Each number is 128 + 24 x the weight over its row's rms, rounded and kept within 0 to 255. Layers, rows and columns count from 0. Numbers have three digits each. The size before them is the row's rms in percent of the matrix's.

# layer 18 MLP up, 1024x384, rms 0.0737, rows 552-588, columns 128-255
105:091151125142121134132156108165135114142186107119107152111089092090140129119113124132148116122149146129114123143122120158107129107141100095140133142177101118132152110103144145114188163154107094120092146142131159173133147112159097156135104150145125129083122101133084133105110108081124130106148107085093126120136103144130112189097110106098119086126138135120145107118165135101136147111143
100:129125159126134101112154066139131128115151149131126122094156116139111108108141124120112138166102153136111106123125164158111102178123154127140104118138117083151110092100112100133144103120123086071144109106123125173146096107111128142118169103194115185142095122142148108160149118121140126147140132105099133151164155090106137147138123126131128148152151115154122111092135138089119105097112
105:148151114134118174139089105174110089135142128096136089153170122112153150151137111159140111182158135108140086117121129159127147134120133144125110181142121140115141130125156185114147107143105110137150118126138107139124147129121106125155128069135135099130129125102155155119137150143134117123142088118108147175131161115141088101122174105109133118168093108136103135094111186093112146167133
096:174205119117154122121132175107152156133165094141120135160112104084108099139130150127108072101112169175142138145146083160150144114157104169156113113169090122155148134115109124153094120129153120134167128115162146122135113144142168128140152129125125163137129133112116106125092110109147085107147146096145155143131093138136103141123157118142152115152174088147106143138127103116138107186112
104:167120146121115125124161160141131150125129181111135101101093120125100115090149115110158159117125091123120183088101095119136123146143133132141125136096094131182127142132190059144132119150179132094118146190133113160126134112118095125094125166117139128124134135121079119152140097143135107142121127149110132148089149138120093140127134125121115109154130100125146095133146140108122146145115
104:132144128122143061095137157090153117141148120142137108141161128101146117112088105114120112108138127118133090131118128152125096131107139163120130093132180101133108119143148152110101105130115133112115138143155116126109119098076121163158097133128120116092114097128090160161117113097150119119160129165093087133126113122121165104113148124164118079098147085142105112126130124132139195137124
098:137135159160116117105101133124139115082112092155140150121148114104130090147111134121110117116162151123078128116113123113077153121134079113156147130107135123174127180114121070164146103142123107129089125114115176141160123135212127131159094146172141088128129125123129119135098130147118150113098159043114148134134127112114201122084090170126085141086166101121104078114167133174140097124127
102:142121169064110149118129129127088138148127139150124148105121128119123089147120107111169092138110119142149138176145117107128144087116135115142115146133092160170142162102167096109139137112101135146120131093133174155107095106142106095136156146145122148122087137117134169134126136190151107143126163105144117130110126144142190165139117118128133147174096064131087128106117129154106142128128
107:152081122121077147101145120092172152169136077167149125154141102093082086136149168123073112097117128111135156094172123112147134124153134142138097122112113104073165099133123115129171112112120116143153134078130164110165154089113137117142109136103140126144148108097120095109126143131150142118111167127124093106149119113098120131118092170106139138137124121136103116133092101149101162136140
094:132108167135097163115158087108102142117094107159084161119128155159124133133099096106110101119108174152145111154112087147095130151095133125163125121149128132163115147122163122120117165128123071153119164135149086122118153148159140146085159135132148057125125124143101150147122112149143135101137093148138122163184115155101114125137116099150153135132138106150139149118122113137128158161126
100:111144145105104111120123112131160160146116128090119149165125116139146106159143150120147106144136088136151121121123119100128163158091121133120131098139120130142106117123136158078120094128155138105123112123121138113144106065116162113125119105161090125096140101149142136130114151110083118124120117144109152113117095115153155131095103145160126103125132156122144116118134082121144165132113
100:116139152125121097133150083158145094102129139157112091100129132115137156157140122136132160159138148166107126139130161132102144133113162091169151149131148107132099136147116146121146133130165131100134105143108112189143130130097119146103128155136151191126112145092128151120165115146189110148108129129128122134148153109135105127129095119131145174120190131115110124135100124154130185124170
100:113137142202133101151119131096129172123127120099095114120128116156104112143133105151126110151135182120114131151110107178147136080137109113174183106114129097133156095196120123111126086117126180112137177116123076086139108149136106159120145116136112074105162109113144095133175155098157092138130128096137151099119141061155116145127152136102162106132120141138168116139139151123124137087133
124:121158157150180152116117152111126105137128098111152118083119113111115138181136128123124084157122099112146139109125097128151107178116090095135138149132119106135089128074138158158125165148138107094123159131105123110135139112134163158162137146131125094126105170132130103094118129148140117128129095092133112096107136101139125139108144131134156096112147180117120100154148152106135123123111
103:137142141144100165126129103181071136107136105135121103173122124137131138178114123137104147163163114116136158163136099123134176121125184127122119131153102155142133090173130107149148108073164119095091110122170122129136124141108150164117088147143094133139119127141157126160138132104140104177108146098131111095085122125114112132158101166138157091138169145077156138113163140099141142097096
102:177079123081132130183157143122142128121107095088124138139132108138128116105122134139146111129113149141108068142141172119121168110115128144092110128129091143147132112125139127145109123154165098141119106177119114099095128146130133149121136162133144117119109118087103131143104183136126110129113109132098142143190101155117199126129109121103130128162121165109099126147107102148148120118166
097:133132145126084153107119117152143156136128147098123096132124110181136146143129082140102141111116117172115117113117131156142100161111097064056143116145149149145117107139157150123165140145101151105117149093120173163120112120108111173129112160150141095140115114144122148123168168108100071134118105121140089144116120141143119134143124138135158123198130124170135104111144106127104125127125
092:114152122134125152128094115128142135119104124160104147139142207150105118105124147142133121170099135136102142114147130145125088099125135148096132100126104155126064119140145132117116141101097115087102093143121147126148141135092108115129142154105139159159118152085157097150141130137179173121098147162122107121098141141126107113133138108168182136138135117116171088139106144138080103120169
096:142094107132166112149130157120136094130139105130137149144133092071159133114136115141127162153138145162139171140140157159087133105085153195150132137084143096140139143118135108139112167138115127106141089139116131143178123132113138153125081136169111100135087092130149150117103095120102186143074156087137103134150149152188126126130168133105142117136106112124091067105107140146154133101159
098:099181089156085085136092148126095142128156177114124110155119083100160152130102098119135105116135088140101130115118139153140134160107166114159138174142135126079163130135156115158085139105161111114121127164115130144148183105134119140187102108116148138108145112111137142166131107143182165115125150147116110136103091120125130119125101158144131097124133097125149106134126115113137200115151
104:129127132083137193148148114110134092124121100123156117166113147109112120127100126152119147101146113109111090167132147105113104111135082134129168141132124170135144144134151161099123124098147149159123099106126139124103108151154134190109170175111096076087091199134129135125156184143129150123138156136136148179116104142152098120118097134158182179122129179149139177099120093138133110139130
102:112114151117142106117160098117099114072114130119134127120141120105144131140186094121140131144119119100128169138150149127066119103143108108146170165089096158151102142138073137169132114108111136125142114145123180114163111126166139178114102150117129129165168086125138139106132115142126122148119107167163161114129109139116094169159134154113103154126133145124143113115115126094161098110153
100:112128099139121127144153118126137188104127081128098122141144159200134122116128145138153077137133147131149126130163102140127132136161144135126092148076127095081128108108140117119101107104105093149109148110106143126125091108110147115151126115128169134107133101160150138144146107145109117146163151139108114126135153101112121119157142155106119137109118080118167091116186151138130102137128
097:148130099112152143123136131124145140110114090132143122152156157114111123092115108147122112134097081085155113123112088104161114151167062147083131153126071134155109155108119144113131130113165106130144139131129106148126108107154133137174129065127137074145140125145130144130144131155133126123143121106130164115126100164120120131130114118148149110137098081090153124082083102142061165098150
105:132123122119119160102114120110119136119132126108123099138110144141138140127109122124163102135104128127117166152122097167128156089142080123134172112119157137151132153114101113165115157131176140114136133131109127083098128128144122135109104115139107173139093120127137094127131154120157058209119182163135111179111108126155111093123130135122121102159092132120112148090117112164124164134159
096:121088152133132091125143153157091171157107151121128131113123084119117114149123184173148133127122134150120132140117159107122115059145100124142172135126108132139112080093131161100092109134132176106158127150118146096145145108134114105175104111139130112145128133168141119139138147100116141120145150165145142123114146100118158111088089112100157131106139107126096155132101135082127139130093
102:129135148107122147140109147171165090140105129122165166114103095181140126125158084132116139112139173149164134134161137177122162104119189124118161085143112069137134103160153102113105134143070100123136096174116155144177128152181104081147127135118135114129123130132133107170097102137164116137130113109102126108169137082071162134118115154143092144112151138147171120158113114135116120128133
100:087142106155133100128125130124110155120139178127124126120129117076131146108144157133163114121104136137141131110101102113111103149090129156113127099092083128174166111151148150148095075094106089135107124111164128159137149111116091152115128122155164097137116096162147119141048124141123146167144135139130110137136142145146110124120147139126119168081114111127092106122141135153159102099116
098:126105136103123191069120122137139130118145122100148133124105169165110182156132101155116138123130178134124131106131175119117115144219099109127121095166134130146095113116116128120126179133134144135104119100149098108114130093120137138153125146163118114110156139114148127119133136114109099110121116143147129090109139127094112167112142058144127118131121099142115140146104149124159133103121
099:117152120161181112145174113090137096120157088148147114103164130125100102155081114061095128123158137180156146120162147109127120132119093121185148153172148108122077129127139118153113114135125119129125131140158149143087140122155123135113119124124163105117131176125126096117155133083166121120105144110094137093128142127153107123114099113148093128123128167114126108125162146112137107125096
102:122128127098143095101140134140144150103124142129125119157125110092134138144116143143151148096160089127148101089138127129092095155155102137108120140118136109113167144136150145129126143126122146166111123121144137100120118112142115133140140196113175099105116158081167126110085120112131121152139104103158102120132150108128124151108128128129122080127121134139093167127111176133126143139123
104:112109121128148139086131113129110131140160075141156128138136102126158095132114150122082162109161155136164128157140111167117137146143131126131122077137167147137130097110106124137132141130128170157114113130141162100135087102088119185174116121080105140118146094161115119130121201160162157115088133121095123033131142101147116132143132128126110141144138104128106174161139124138170127123112
101:111094132109150098116105140167141096113180122123096154117146126116160126138131139147063163072112131105127128168125145129108125120150102117133109077109171147163115118141117126133114110120108148138134144143150113139134130088135173151090138128137137116105159132164143157126129102104157104181122165119105104098161100126093123112123094130121140104126165102141117140158132149132118173101121
099:094161139153131161170101090113083140119129121113117129139132103163126131122156152139164116163115141159139087122123100166137147111115136139083132129090121096102127120169125146110140137125118151144140101077130130103123124091097134115149123129116116097124116144154146151096125164098144176130118119152134174135127100082111084100147157163129122125120156168149094132137131131113130104079121
102:140131163103118132131149108138136154153156111153179129095121186123159120134118100119180152139158159100157126151143105122175154127110124138114097155118117139121090136144155125150116111113138138115118103156145122123112096150121132096147146141128083144126120122113123091056117112107123098125097142066121124152162121116103153134149147155113150168130146129122122129133095167131146137141106
096:112131131123159133132150130124102139170134136110115155136129129093165175132172125118132149058161108182097136130160099129114122079090146109117141078128098157131146122117131160129098156105142119144125103149118121067172154140137108129121124156157132092123133160134133168116114123140161108110096136130158143138129137097146142157122129128109116086035082195112141107123144119146144153116120
097:136125155135145121130139098125171126157126094117111089147118110101158124144090135104151131065135091142142162142110086120094141100104154145123122157139096085144143086148117147112092165146139093180187126120117144154177102087106092177122124114144123139102123130145142146127150153143175133067117127123079133138182111117159112126102108141106135105164132084135130132112118128090133112122090
# layer 18 MLP down (transposed), 1024x384, rms 0.0686, rows 552-587, columns 128-255
106:123114128149164105142142119090109088103109142118133110128130112120120155104118134122108115127094139114111113128146117126141120154102095128089137132163141140107089124139125110138132095127116128139129117169126119147114129141145155145129127135155128105119107130179134139141136102095133104118100122143124151129079082127135152083180110122150094138105118160156142147126119130097095101098099
102:119145171142120137117147163119137134134130135132117173110107133103129091138134116098113153094158115148165129134135146095153116129139108126127127157150127122107118104111110134134123091112146161080152098122141149114133164137112116072084162160170134151139163095129161093154124087117131082135096111132122144165151109145090144188164121102136148123151124138104115209124100175124096141127155
103:132134135149108121178070086111099130108142136142155156111112112164116129085118096062116125148146146106097120151116160147109197087131122142081152123105107132175152127105125174103143105137106144132145131115164178130124163142118108140142157109142172125121079115060170149110129122128109098131137159160126076181102118125119138137134188100155131134127152127115120118137184124166156135135137
099:104105152103126117132162101153132096142119128130124131126131109153089165134125133146125101144124121125150162098160110130108113158122130125114156107115109191146163100117127097136127160194083112126131157159140075156127125124127093102113110122152131126123161132177131136129155123142130134143120099131085141097100191110169109146162137100096130099158114129133141118128093103154104146092158
103:129067131144151099110109130096150128110107150154121122129126093172109110147131093103172118163108125140156131142118093143135155135137122129095122090135141164099119210119167134126148144079150123116178108157116113130131145157093078130158168097140147117141163128130154105145119152127144159138139081121109156104123139132117088119124103138138107099156114121092145138112162121073119116180104
104:096150124144144131137147138155149114139153155141129097138086137117133100085123128160151132063086139044113148112128123167131122113117120093105121127129093126123151102138200158137126157160110154141103073127135129134102136176126128152111119129126172095121100151132166109118133160128157098148155086134099157100176109102130119128117123134140146134100154129113151140144148121119155118114155
100:140098115140158111134122101074120140166150124147125103131159115097098127137110111113153070073145125093112168111118128141165109117139151155109161121116125145112099131165115128076092119145120130127078153151160132105129116108114129129137129131113114114088150125156101100117104122111076134156121123137081063154117155125147144165142150125087166135130137176120131165142104128124079111135087
094:138137076122143106117126140092175065100126107143174146161092129096128170122122114134141124128103091160107122123121143138091140113134151198108131097127143086149123125123119161114110145147124091170142150128152101136127098160117080128137094184134144134137124126130104096112098134117140096148131097122095120094130101103148098122096150110142162113128127087135115111110146108119174150112091
101:111093128130165094137163158129128111127130099109147107154120123146174161090132128160106156117111146109155113142131133123103117102149143103147163116133091139144136147118147150140145113148181119154104117148082131162109134122108120120120095149144118070140124153149159158118121153113124140139162153095143101144139108128116145096076123123144163127086092094135089120067113136145154134135125
094:170114146113100144090146138135120135126130132125145087133132138092129078142144122128106137155085129140110132151115141124133140148149133144095120133111090108099119162092090096127125128106164136122130109160138146093134106157103104147147146110090119115125115108128120097160127140113149143139134191069130126142127146109100150128130131149149126105116141153079114162158138133094115124118087
103:140105144123093154138102166117118137120101152143105179070161135093127141127128157135123171165108132117138130129085149125139134128140156112145151084143090144205124142101107107108112103152128122124163126153134201119151127123122111147130134125087112132142144193156139152134143123156148110149144113140184115118115151121159111122075137134153148144150129093092160145148150110148184137120069
095:129093098149114122186106089128119127157126101155159079182134115136155144142131125134103097125130080098120127127099152136128103159103141117143106126117149168160126128115128077119157163157116132108188152089140111122162140122132152117105121122123114103151102116077119104108146148109148108142120109110132118142112132117151140106132139157128137087084129066061137149095143141075103139122104
102:196167128110145164117146138135156123182096114113119136104130153145134150139100100133153144139132121103149158151169149144114133126132137130119132106126114158126084121132120111131103144185149112103103114147172154092120173148131082106103128099137108147110095104117135131125128098110096098118157142137110155138163122140104101144152135152132105137128148131167159173099113155109147148162099
111:114122126104156142080177131133113096178132127101125109110142106119128143106150094110145146120164112108120132109136142143162089167108110146148105142098089130128176129070127134111113133106144130148164151142194112167104155177111118135131219118110093103100135129090077135113096134134120161133117131130105156133097180101135159137091087124124115139103085132124124140121097164135106128121111
102:163166163117151074131122103126142149128125138137082129139117140156172139120147083099120144135087126128137166121103126154120137139151133142095150099109109141142160174114141147109145101110132152148192113167121155111146152116141175119158147188078112149120134085160099181142117162158131125158138109150092140112124115130135179122124167121128135075087129131120117143098071106129117124108136
105:133138161114085131153141121170106139093151166178092113143098126124143142165139104153118085110094169158119140114147121134128125127134094145097150163137142126140138129145141084142130111139130140140120110118129103116112113126147100115079159120130102086122126142123124085129119112114135158109125098135134171119174165079104160154099086119098136114121097127123149118107099144133083081114139
097:101108088112126145142155140129100126143139133118157099100107124081113096145162138135112172140112134153124140176132121112081165073152128151112164176169123136110117142128141188085137182105133115118159126127125133133122141115158132140146127143151111129095129145131071112151084115132132105152137159119095149139129069136140071111108142123137139131110157161138149121150098137100111163146102
095:176110146141139166134084164116144121090141110118128139113152107126107123179119133140140106115150157150122127130150131078145083154174110155146142117081093121131187111137166143115093159148130119114135145151152140142098132063113136102125146136109103109124153149049110123115170111158148117146131135103142157141117172141133120162120084166129120108121145124123135160156155129129115128108146
098:126157148147146095139159097153149151166110150122138119106121145157112115116138132132140146133140134085162132121089124170129107151171119118105101179140139097155108127091144140131122132128192157144146116118132164108092120116158108130099144110087136157124117139147135118071146119137145101118125140107124099118078092112098127131133073105163132151164156142124162144144110092117144131144116
099:152148117111153110130124186135095146144144111105152144133108124186110131146139091160116113141122152136142109110092143126141160130134112128079176148118121136124118100104106121140147094113131168105156151123167121144128123151111128137125142090123099100121113168053131085151150062107131144105098122135166105165130163125154092130153184098097138113126143083127146166152121136078119106105118
104:130117124090125115163105153137126162114159088142094146180114057124175146130142088163098163100099130140164096084150086141080130117167140130125105095147137098157129149103116109142112123115155143105096124161110146153153107125122157125154105163138139094127115095125051118107124126131133083124140127108141130167135127144147105135104163136109086121128102122113127114141143115151137124139095
105:175151131176114105110174149096122133136151123123111188121153146125113148157138129112125140111125080109042147075126116145149116093100119174098127174157146107148155132190114122132147109136108162103085152130152090138151153105109104096160136160145161134162104163127155141137121112105083082178118135130112107158112127115145100114117121088140176073123109120115104121105124109162121119147093
100:118127154103110123167097069076152120132144149185129119128124140123182118111151171126139113137118115140118123082131128082134127115119163122192123144157133133127071151141137129143116094141135162135094158170153131120144153113146115114119147110149112150110131137144144130103116135108135114151133155077153132186137115176159124095135128146100114102109140123113116127161140104121152137142096
098:130169136139162040124091136124157163108125149151118102147125125105147155139122146152133137133108143118161152141141131120160126105098147160134122141116151093141076160157102131118148124144122158151130151104100109100126118119133129088136190136126134099144117071171140163121147104118138142155093119095130096155149146129147095137134162109154137120125158174119080145124142160112139169140126
101:154197130148148106154163114148169128079130130136104099166139115161085144141158147120130152128117134129119093114153120132119095144135139166130139078134099164133162110134146099138163128146107098111118112113137131134117103056122100131091098128147114203146124150090141110145150084142184135147145125164167138112120143115083149074146092151110090155111128144129133146102132113137083154116164
103:092180123099114129103112120153124141153147106119118152144150158116133175104088136121116105118102096136087130128128140106153127119127149162115142108145142116126117150108141155104101127104175100173099105110151117090153118152095176115102116131137078151125059124117085121126094138118153142140100116150133125124152097117143169164135112117142120145135119139135149139089135147080174113127147
099:130129115111134138160138112149092127170135159108138143084123102077133157143123121082113159134133110093088151093165110106127138124161139121173086139112148145137131119118142127142122147121121134104137150102110157118074118103133126140109127131107107160165131121105140179105097165156119105151146131176154162126139105149104100083107057122119121129070159128140103141062153124138139151097116
103:129116147162157108160146113114171161121167149161139177119174153128126164082146129098144130128118138105125163135159159141173137125080105131112172130146127123122150150155156122112114102144167172122131104097083088136106118121104144132130065103133112134129182187150144136172122133143188162129117130102120114146129126164060154097109115148099129142108107180117120121135115141135090125091121
096:124085123102107158099147137133154063126109081138141092132125140111133150126115141145151136143132109137116156154107119118140111147100179133128143108131063155163181081115129149126059116126127105112147098114142148125126148127130110118165091131160104114076172119143147129147100114109133105137121134112158107121142129163158124129140152139119136146127118189131148121165135156165072119154150
096:105114107146103123169147153070142143107135128160119117121142144153175101159107123123172098189143088162173131136144125118149147134104117088168107094147114117109140129077124143100147106104125132107134141111146107186136129127184165163145171148123133110110150132145180132105114153105085145150100115126110110122132141118101100130160135154111120101167150082143107153136118122152118142147120
100:118131081107142078155101128151144135173169149123092150104123157115183168121080110131114084153137109124120132154153100143157127105108118140134107067137124127183103120100135150129137149132111148128161148165113120124196112094124125118092158129122101130131157146163124117193159139118127126147151127128136115114093127113162138182103182140156124145121105183145096182117103122152177109104134
107:121156123166152078159155140104133118088126121119168136137129127141203148091133144121110160136155093139166119175133079121088112113098117138152095113134103141139145146116138174128120164101117121139092147136155133146161161131124123107111121153145145106111121122136139149128153117129116128150124148147143143096127115092115146088147172138127120115138105103131137099094136136126115106113143
102:101099122110140151135148097086138108108101105110140155160159127108113111141149120134170121128111146154133103104126154113125127125070168120137130128154094126082158138093157107136125104143173124146149124087156130131137116145118154127097110122100133162140143154149081111154117099110156165112136108183130107162082131121125139156131088104142102129135099109191100131092148167102129130109115
100:129124104127145145162118156059101102136146098121083090096143107131101121121156144109134176159145104105122129127137154087175144126120085136127109139124149159143189080125124137118132186110163171144113131115130128149139114122106169141156112127143139147170129166153180147126148148147141149090159163189128124092126129116125138134144124147074133119112098135158190082114107128108136145125144
103:122125125171088130094142153115176138120110096129118083093112161078071142121117123133142141126119080132154110162083171123101092120108095208106145110134114136151114154178117123099132133107107115120120136099146125120134147113166136112095100126113122135135129117115087104092160109157106131131133142150130115102065124182108146138140150126177079121093120096170141107096148124139157127139144
097:096077121132141133142130145104125071131055158117151136144105135145169108134131091139126143122133159104130096109187130147153148132154110112134128140187144102103134152148089102146091076090099157107132125148151111118104150102158135121150148117119108130102176125138105134143131131115086118113148134102093159115108110127139151101116127132143119136148140152114172095127133100167136109103104
# layer 18 MLP gate, 1024x384, rms 0.0709, rows 553-588, columns 128-255
106:158125123089138116118104076134114089167132148107094142171120147147090128129124145135137136159130119080163158145132117091145121143144139120139155097124159095056123165106133109128118129126138110119152074145140133155109131125091120144096136120137174104101073127145120130152102139122122145125129138141154114173140134108132130154125097125150180106134135113090178135108166111126164150134090
098:122157119159108136161166077101137161109130109140129122098125082137140168099116121112134151113117134102106146166113145095111114069138169119186138094149122165147122143128108084118131156126149139119156150101084160131120103135109130140140165129152161142102130131128120151176171132089118136166136137153092103121169117125140131163114085141162113124125124106159127141145125081153129156118139
101:123119150159151109133128154119138083106130138108126148095124134128144108142109140137112136188117119112186142118108146123146137140145154148120100104118163135128135149127089170119175162117114163129172131148138122126115106151088115066124108154118127085116097131109152138101110078128081120159091107166091122144142107149125092120126134123125091135099113119135142158126141131127123109093136
101:169140164135152075160140099113132117120097133155129100122179102075115145134130126104142147189157093110090199161123137160112131162138114148132127117105120141131107177129126148091134098171121110153114134157128133161130145166110143128121130112109140106137186089097190128153115161106156140129105121135123150113113096117168141145122099122163155143134112100120099104136070107157120156150112
104:149157113171135139137114165093118093151142114097100115083133125120138122109161117132117160147102120125119155121103100127162139122142111163128128096155140143086099125130107161121117123095129145148120143134132117025107165095137159153135121142137073147116156115079101134162161109104116114141138143135145107154109096127126132117145111189126104113131125106187102118120149114135122079124151
099:108151102095165117130106118109096132151136149103146149151105120091145139157144117151137144141100089149146151126128059125159108128124123120137107130115114120081145114133135164050117145099130144115168114154176127108103167155088138153114153126090111098139158113120118110147113140173105090122104136163127085112112135122128089107132125106066149161138136149133138136161134135099134162108143
094:140067141148150115156113128136175132118102139092133107097172178137127160085126129144119135130141150125103102125133104171144140139157158134111112113061160103118156107118114150157112140116087157103113124119142122129137127187165117104141126105098135093133150152129109137100113137082118189121082131182149162133160097076111133117102151177097097111102152134138139132147143118075118124088121
107:153149093133130098112106125176100105157126126161126120116155141161136107126148119127121157131133113126122175175073125118174115148115134099130149129107131114131171127174151118144158125137154115131086145144119078125129102143120167083129118108150098116138059134113119118111118098098128085111145085182134094121101165115155120163137136098127137130115086148120122153121156136108155107098124
093:171116129163127094138136159113097113158172131122124124122139131077103188129110150153119143138094114115085162107158179138101100125108135101169131155142131141148132105180146095119142118154166120161146099119108145155140141116077163148181084154117127168169101124106126131116145102144118133109158129137093151105089113148154120137079115098134127167165108147197130110090146148143109115111158
099:107113127118133138092126131112125128083143139092158142097132137147133158141126115150102123133132173120074137151129146143100103112126154127106165136116126099126109111124109122174128119133117088126156173139105149128126117143155074126175110122087176125158132141117125125116104104095168097095111093142149115142122166145140089135114147114110124143106114072134170125120146153100106141169154
096:162121112157148119119131112125140099148130119123160158130116094113125118131177093137148133121095180151142178142137146141146065137156096115087131125117095082149138137118139139135109131125113145111113161133084137133109150137149072143146162084158147090144112133132157139144125126084090117116154144116106127104107087143142156118117132120172158114171162154084148123134182117102151132117086
102:125172113127119153109152087098123146121157065130143139140139102081104179106140165176166169121111122119113129134147107131140140128111136128139135156113096150076101133115130103139117116152111168110152113145075169101100181109101066115108136106167118131098125169100111070139067120127161161102141143114154153165152148163116125125173129127152105130129110115135161103110132048149106182126104
112:142121071147099145134142139129124103141157132152164165166110156131143126117095097120167144107162159160054090134138139125120101056148145155151132155164136140108123111183127138080137102147158169128102114128129163143125097141159097126127130098118152135113155109118145161108111149126107094145131169150127135169104108147099111154118144129108139152106127105099160147089113108118122123090155
102:131164129114115136073101139162123134137093139124082093086107160103150124155145120130156139125101113143101106137141149109079128141128143175120122132167110124165150116124132149146129124110135117168113172134123158095136083111119090127150124126133122147069135090134139114177127133138180099065136101099157163162112109125120108108143116143143124139137122145123136162126129123119132118128102
104:112121169120151149109099130126132126099137107129135125113123149144114114115131139175118138151106109176135107136128102106129162143118132072141127097143110125117150106126071121097143153146113120121108147127167109138106127133143103104109142161137135106128099137102143154119131189118153125132139118115183132119128136098143124138106103127155127119163114116154155085167114189152121151159116
097:083130161153151101136112132141134145151118113146134136093077121084120136149098144121137134133118126117138119153104132153088166158159110137115160098100134079121123115126111122116095111119133129153116067137142126135133090171128144105131151137074119133133152125145156140150098115123132189111150141142109118140127132164141084121082156121124133140101102112085146144149047133110114136107128
095:104102149131115095153113132135099146159112182133118145106132099123123171113152119157135146155152156155168144139090121160130098133094118099100099186126137113146224194104128132172140102137160135099182101137130144135115119139190147104155078135120094149082136106112136104178141113141106095111121126124131150136150164125101161167143117088100198124113115079080125151124124160069173093126171
097:146132127133091141146159095123104113155142119127136130144124090178142097114114114158158122142082087158114141131137090071144130128152160109144115093116132154122132130154076109135173152115149153137177102109108074132145147129120115127122154115157132135149080094124112098145141168106141109120141125152146118139138132093147118167171166145147104110134148139122151179086147116117134154155089
099:122114083133112151127127146148109128062099112114112107134155119141106118158097131178115121153124110081115159182123111139127128147127130157164132096149127112105117147121157126113124126114144141106167126099128130097140056077131089132138109133087135134086107123142086131128089183143129097122142097133143117122140148105131138141119128179081164156131109174123112180147123091143147085150117
102:132136140115146150092096135147106113144117124132165147156140107136118149161122139133120110108117112149119093130147151093146146076140114141120134140138165161143156116140143125124120124087141137086153145130157133137132138155140127118128175151097102108126109129096091125148124131113104145061119146166167154148132096179118103110127123183126159145146145093184115134131121121149116124130102
101:098126119089094147089139124132123129133081141121092101176119105137110142135134136114127118107159103119149131145090149115119127118127098094110165110093181132122180161163133151111116113090146123118100140155147175112138081138095105124157169174124153185127142147133120119075136165095149124156160141109107138108111149155178095138126162155130131133140145105089154074147125149085178102141127
100:137137108105090180168079142083152128125135091118153123114145108143123178135173177125112080150141125108117121140121133146125112133104152115136130156126153094124133146127138114149116122125097118133074151121161130138103137132113112134150129125176102154143097108109124139128116158157151130163124111126093144166139140125115137105149089138151123112152114115114141091142131108164148122177130
099:112111149090142133121167182128136099127144134180117136144121117116130173152150161084154124081107123081129133097143130163139089149130122086097129128134144139131126141154109077185117117126112128109088102123126148142092103189100096165112205147113126116145090129154104155149139130087133129123122164109087110147105141168134122137127120132061161102120131163142146096105132118127134070133158
099:129147148133083187088118067091103087114125159095097095169146107131134118136108126114135111110084142125113132142147117129118147144094154081114117120124150140121071153132120101148080115139135113137132108180117154136108164165136140115153110137154153155153089125108124123130091152128108133139106157126096111153165107097117147087139134111142090145093114164120099121175150107136120119166143
101:152146140112117118170092112193109128135123141141132117119136101146140112126148132089115142116132146127137101140117155178127170119107148136111110087120177098148191139134143130126085132114146092154105090122133119107117136093114146112125120094144127162087151122114125155136155143176108142131133117134164121119165131104167084149116163137129061064149096111123165100117129100126157119134126
102:131142113157129128131125095141151111132145096142132126139130127203151120119105103122123091150105127145143141150149157120115161123092152115143140142133150145126114105146099099116122138107103148192173139158108142181112145097118091133133123079149158099169155150114144135136145099121128116124138129088131120083119120115153160153131121112087141147124096137112159147173097100169143106143096
103:118110090104133137183115150150155050114150099143088106151103118145127162171197114116158128121136158093113121096122141122108165087172132105157151094107104150132144165129138102173132132140131146145069114162121124155163133115143162121136156112089121103121138108085134115086129111106136141094128114091155115096136089115106122104105128080141126111159143168138126160131106107084139136129133
098:112087178139152142158121108104097138144122140140140135122126086172119119126084141145149133071126149106132164117121125114109114136129084107172115182123162143111144159113132122116151115159129178142165101133133113123104117158149122163122097122155113135140134120094132100150137138131121178158083112106131133105173140145111121121087146104091135151087152150130104144138132129135135133063102
100:070131130111088156147141149134125135134099198132140093105158144134148097140114145105153110140083125151126123160097094154144127137127119105153135101127129130149096156092120116068131124156154146110138112127128110090126147144161124130160142124118081133179082094122123123153132130149122111109149139137171126135110093102095114096129104092131118049108142133126168202111123162119097078106119
103:146109105106158096138108135160098143144126111117088135127153133110137115130127116155090128115132104153170100113123106127138092144134108143148140097160151143128139125119145127127121143115165148138101124167144121141113114119091136151079148118151104144138141126114147130132111139124136151131115137124142138106096122128134084110160150151161167107138108162088108179145139146148126141165111
100:102127141142105106151135136099133122157123109148143115127155147127184149112124127165142112120152098140112151109146112158127130116124149111160151142113161104125145147129167137164080075129102091075178166119102157137104126164105117111132124129102103112065122128128169153146120100108132107163129117104111100150104158145081176178109128089142130096120143136155089104152096139175105102123175
099:123116142119122115175131117071123119145130144129123093139151109134111132091085127155152154133133175097176114120177149119151099107112130096151124107142101119105133127114165099140113151105090133128143151153133089168175129111115144103136134135120089117124140121062150108124154114129117138169145157128140109148154112091127111139159101129121120123152123159110126159124102144125119086104130
098:162118077134133146099126153109148098118106118113149172142131132101134147148148120104106164100164137100159153115106115100139134133141124092177146103111132109184129118082101117130135147122165152128109114186151130111164128112152123143115157126059116130115145141132173126135132139148126084114087190078121115141099128156138070118105145099130116108126122144113153145135114125139118136121127
104:133141117129140157126126142132135128120169152120118123111167119180109139192119106173125147129149083116115136122117127187133151093141128127122112074151121161139143126096134119160098151106113158131120081138119145179127179123124140086141123102111150086124121137116113126078129137116112110090140104088125129141087103142134154095150103104164133080153127101071146149142101127122090124089091
097:172131132145088180117095114163083126123146140137124113126086092144155161086128110088180098104074152150132134110140115093116114127114187132084125097132096118118110135155152141167127152114116112113147124106120159126102144126133120073114136154156173103117097141113112122132119155170099119131145144095164152134144111154128146094152087096161058127127111185111082171127146123122099150124135
101:112111135100116148137139118134139101146111118126085143126122105113118134129149099148121125103103107115163132160122128142113117155106171170128136081158066110125134112155091082142167140081124114176133136122121199124151145118118148091154098118128103102133130123081129108197123134157124147142135143176136116095174102097160119162144128110118133109129101195128138115124135088111104158123141